config = dict(
    n_layer=10,
    n_head=2,
    n_kv_head=2,
    d_mlp=704,
    vocab_size=8192,
    norm_place='pre',
    attn_scale=0.141,
    bias='all',
    lr=0.0113,
)
Each number is 128 + 24 x the weight over the matrix's rms, rounded and kept within 0 to 255. Layers, rows and columns count from 0. Numbers have three digits each.

# down: layer 4 MLP down (transposed), 704x128, rms 0.154, rows 468-481, columns 0-63
# gate: layer 4 MLP gate, 704x128, rms 0.354, rows 469-481, columns 0-63
# up: layer 4 MLP up, 704x128, rms 0.378, rows 469-481, columns 0-63
down468:079126086116123146121161123145138111125125118126122132104100174195156112102174128153126155138138126109114145140142168073158119098152135134164131127100126135138106095177144042105155120128153164
gate469:187118099133153158129146105118100122154132140156126124116077122138135176076161132103140127165103108151158125118126137156104165080175143125128167143191164145089077128131140114112102156102143117
up469:135113134120199164114166125126090076134155133146175109112116119165142148106176114116126088117141094139144108118174108129111129115118102095090127067160119150120128104117114124161094150125158134
down469:153102105123130124088107095095121088140125111089113114156133161137153079147125129141115142164114122108143115137144153119099091136099174137136108123153129145108146064186136163131147151160139126
gate470:121112159159081095107141104148083159127121102169127101122163141153086095114125137138127094166075158084169182068128131195124114151142096109110174128087160172097092112137109114125123135161173167
up470:146116146118114125139155101121140124180088129192123151116162102154134092155113121135061114166069119132157147124161112088157154144144153114104122095076118087164153121131114139103121171130123145
down470:133142164116119140135142173130151145115128161096166115109090150154139186134137147144132164148139115140100101131122098085174107155096080118127136098102166097140151128104141169193140096123107087
gate471:151110090082105141142110189138109178118129159164096150088129112124116136176116115127121081116158112124129144165166144119072137135078121097148103139099163113153142168140096155162179107052102090
up471:113124163153153108157121097124157133120161178165131106140084122165133142116108166139123140138095102162052118108110132137140121174110108131138138143152125152118110111134092116101189140154125126
down471:064104097123158102111135144147143096127104155169117136115076144188101192149151117088150123077165119134103158126126103132153178125137171138110128110163117148109134116115104101087109172099097133
gate472:122122156158140140116113167145122177188135118119136102116140105147141145123166094135105076120111131138123117108113124149165133121113115122137144134140146122154151121120120134117121158083132165
up472:088194094075105142122121109076095120119133128117159160119168122093154130140113138167130126162107135122151160152108119121125106106109112121121141097173138119125101170138160135124144113142138114
down472:129067114127129116138128148162124156114129131137151110148164141127121112131134128108146115150149132117124119071132119128146088118140151121104120143123118125138097144100129146125085154159124120
gate473:087154138133124104126157155141123142100117121154118144121108125150179134158171171163135172148127146153156121098161135079121106144122142107087110133158101134174124123144108124130141118121141155
up473:126135163135098107091086158075171159115139088148103128141100142113153115149112158114121128151116156173116107156076155118102136160148142121112139138106125160166129144102114138114134140141150137
down473:132086156105121121136109174124132123146115163096122123134144144146103158157106123142130117189162147142109096152132126089124143090155123152162153106133121119114140095106147118119154145125094092
gate474:116148139141117101061140134125157161107122134143103132087130118105151126164116130119100117096177142137112102119155132130132113139098137117150091180160139150185137148109143143163145147126143129
up474:118121092147177158130081141133155138103105095133147119158119154161131138179154168119107124109114108153117110143137171109130088122099071145099138121141114123129102097135126105138157161144104142
down474:103124117142158129171166125145095096156124103142137167118093113120132109113137094207129127117114137184119146145160167122088127106120126143140142116130088151118141150109137096079099162120148127
gate475:139147104189162133117122095130122137163147103103120118144135141165154097150084189165136096107141133123114094147152129123161088131177118145151129138121129107131115147100106141144132128146112109
up475:149160120117079154127128114123167126091167138157104105134144104110121115153165100115086124083132112150094108113091140084105132128089157124119150155159120178089112145117105165121125115146134097
down475:117123082120132143119099137171130118154155161133123136085124148141122126126128113143161121108116140121132140109133157119111108135123150112101102123161139117120154135128147165122122126141125110
gate476:125131116139134131136113134143138113117132141132126130125126122128137116124131122137125120123117132125136127134143111138134117135116118129132101129121146123132133125140129108113131131131138117
up476:120130140126133127134117121116129132135118135122128118137128149126142124128141125116126112127123124127143120129125112130119119133113116137132118121120140123148144122129117123136125119126139120
down476:119138140127134133131139146117118131125126128121126136154132129138122143125135107138134129132130097145128134124119130112125128132127125142115132118129130127137137113127116146132120128116124116
gate477:114100168150188119163134153092170118126129132090138145070133171155120139131155108141143130118119141094131135121141138159103111161136146146081117102117123108106120135110143126163072154101151123
up477:132154088085096141181090149114090068186114129132103117112107138110117149180105115101104147120128068161127147111119099095128146113144123121125148152105106156097101136114141162102130099118105145
down477:150098142095125132133143125105120129114153115132145134119145129192092131185132118130087126152150110155107140136155143141116131098153112126171065120112146136137116104127150155102131102172109095
gate478:135094158099072129079118142135135129103109083137139173119179172147128115138163159143114099125132137142121085139116149134183107099113194136138134125112093125174122113129113147109130103121113111
up478:158160149159126128164106152175144142164149146133131124098110153092105111144116120152116117099143134117081149142129097102127115178155137144106132145107146158087052133133173141129151139122131093
down478:108149158126089166110111106105181189132092107147118109133147124109114128096115169101117124117131124115127149134088105144148156104114124102134137105158139088084150109133097116085120125154153115
gate479:152101117118112103141123132108161122119120108119110137131116124141124117141129088096099120140101130089123117154149129141118099139099114109112071159128110129148151119146157105084128128144093159
up479:118137121088137087077146110116154125104151145149127149164081114189118113114093128102099112096119110136119139122164121137141111130083155123129124160137114151154124138139187115110161128138156127
down479:141129111146140122101149101144138154121140144112145114146134127141126084136149103147117075124125123128140118133149141142147109119122127126117125117118156114165137148083138126160116112175145076
gate480:151113109094203172123125112106105153137085137145173095090139128098131171147132132098091119107139094150130104117148153149135154130113110121103123143142146094121121148137093105125116139129131119
up480:098130180128147187113095129118135130177157123144088100093135109115170108140093149155059104113131082123124169140143159107121109113147112124165141117196109123162125152109093116081153139143102119
down480:141154126136090075133113151205097108112109110121144167123088161133110107140125130120178162128105147128129092101113106117131130149112150152079149128121145131146135153133166131155115145087120137
gate481:129138142104116152105155155140169159124096127109134154129111132142106161132123100127117134113126098123129131126135147098112136101131111140112142140142143097137139100109137137157145143168120160
up481:153122161146142130126133138127131134095160128120128134134124136138146099156150145170098152102133178138119149159110169130133124168130157115113126148162122125146124174150088156122107121089120107
down481:127152113138121124117137136129158156133112143146139147103107104164100140131139103123129111138146089118142077126160098121110119084158115134158160133111146136138134078137130144132159151176108146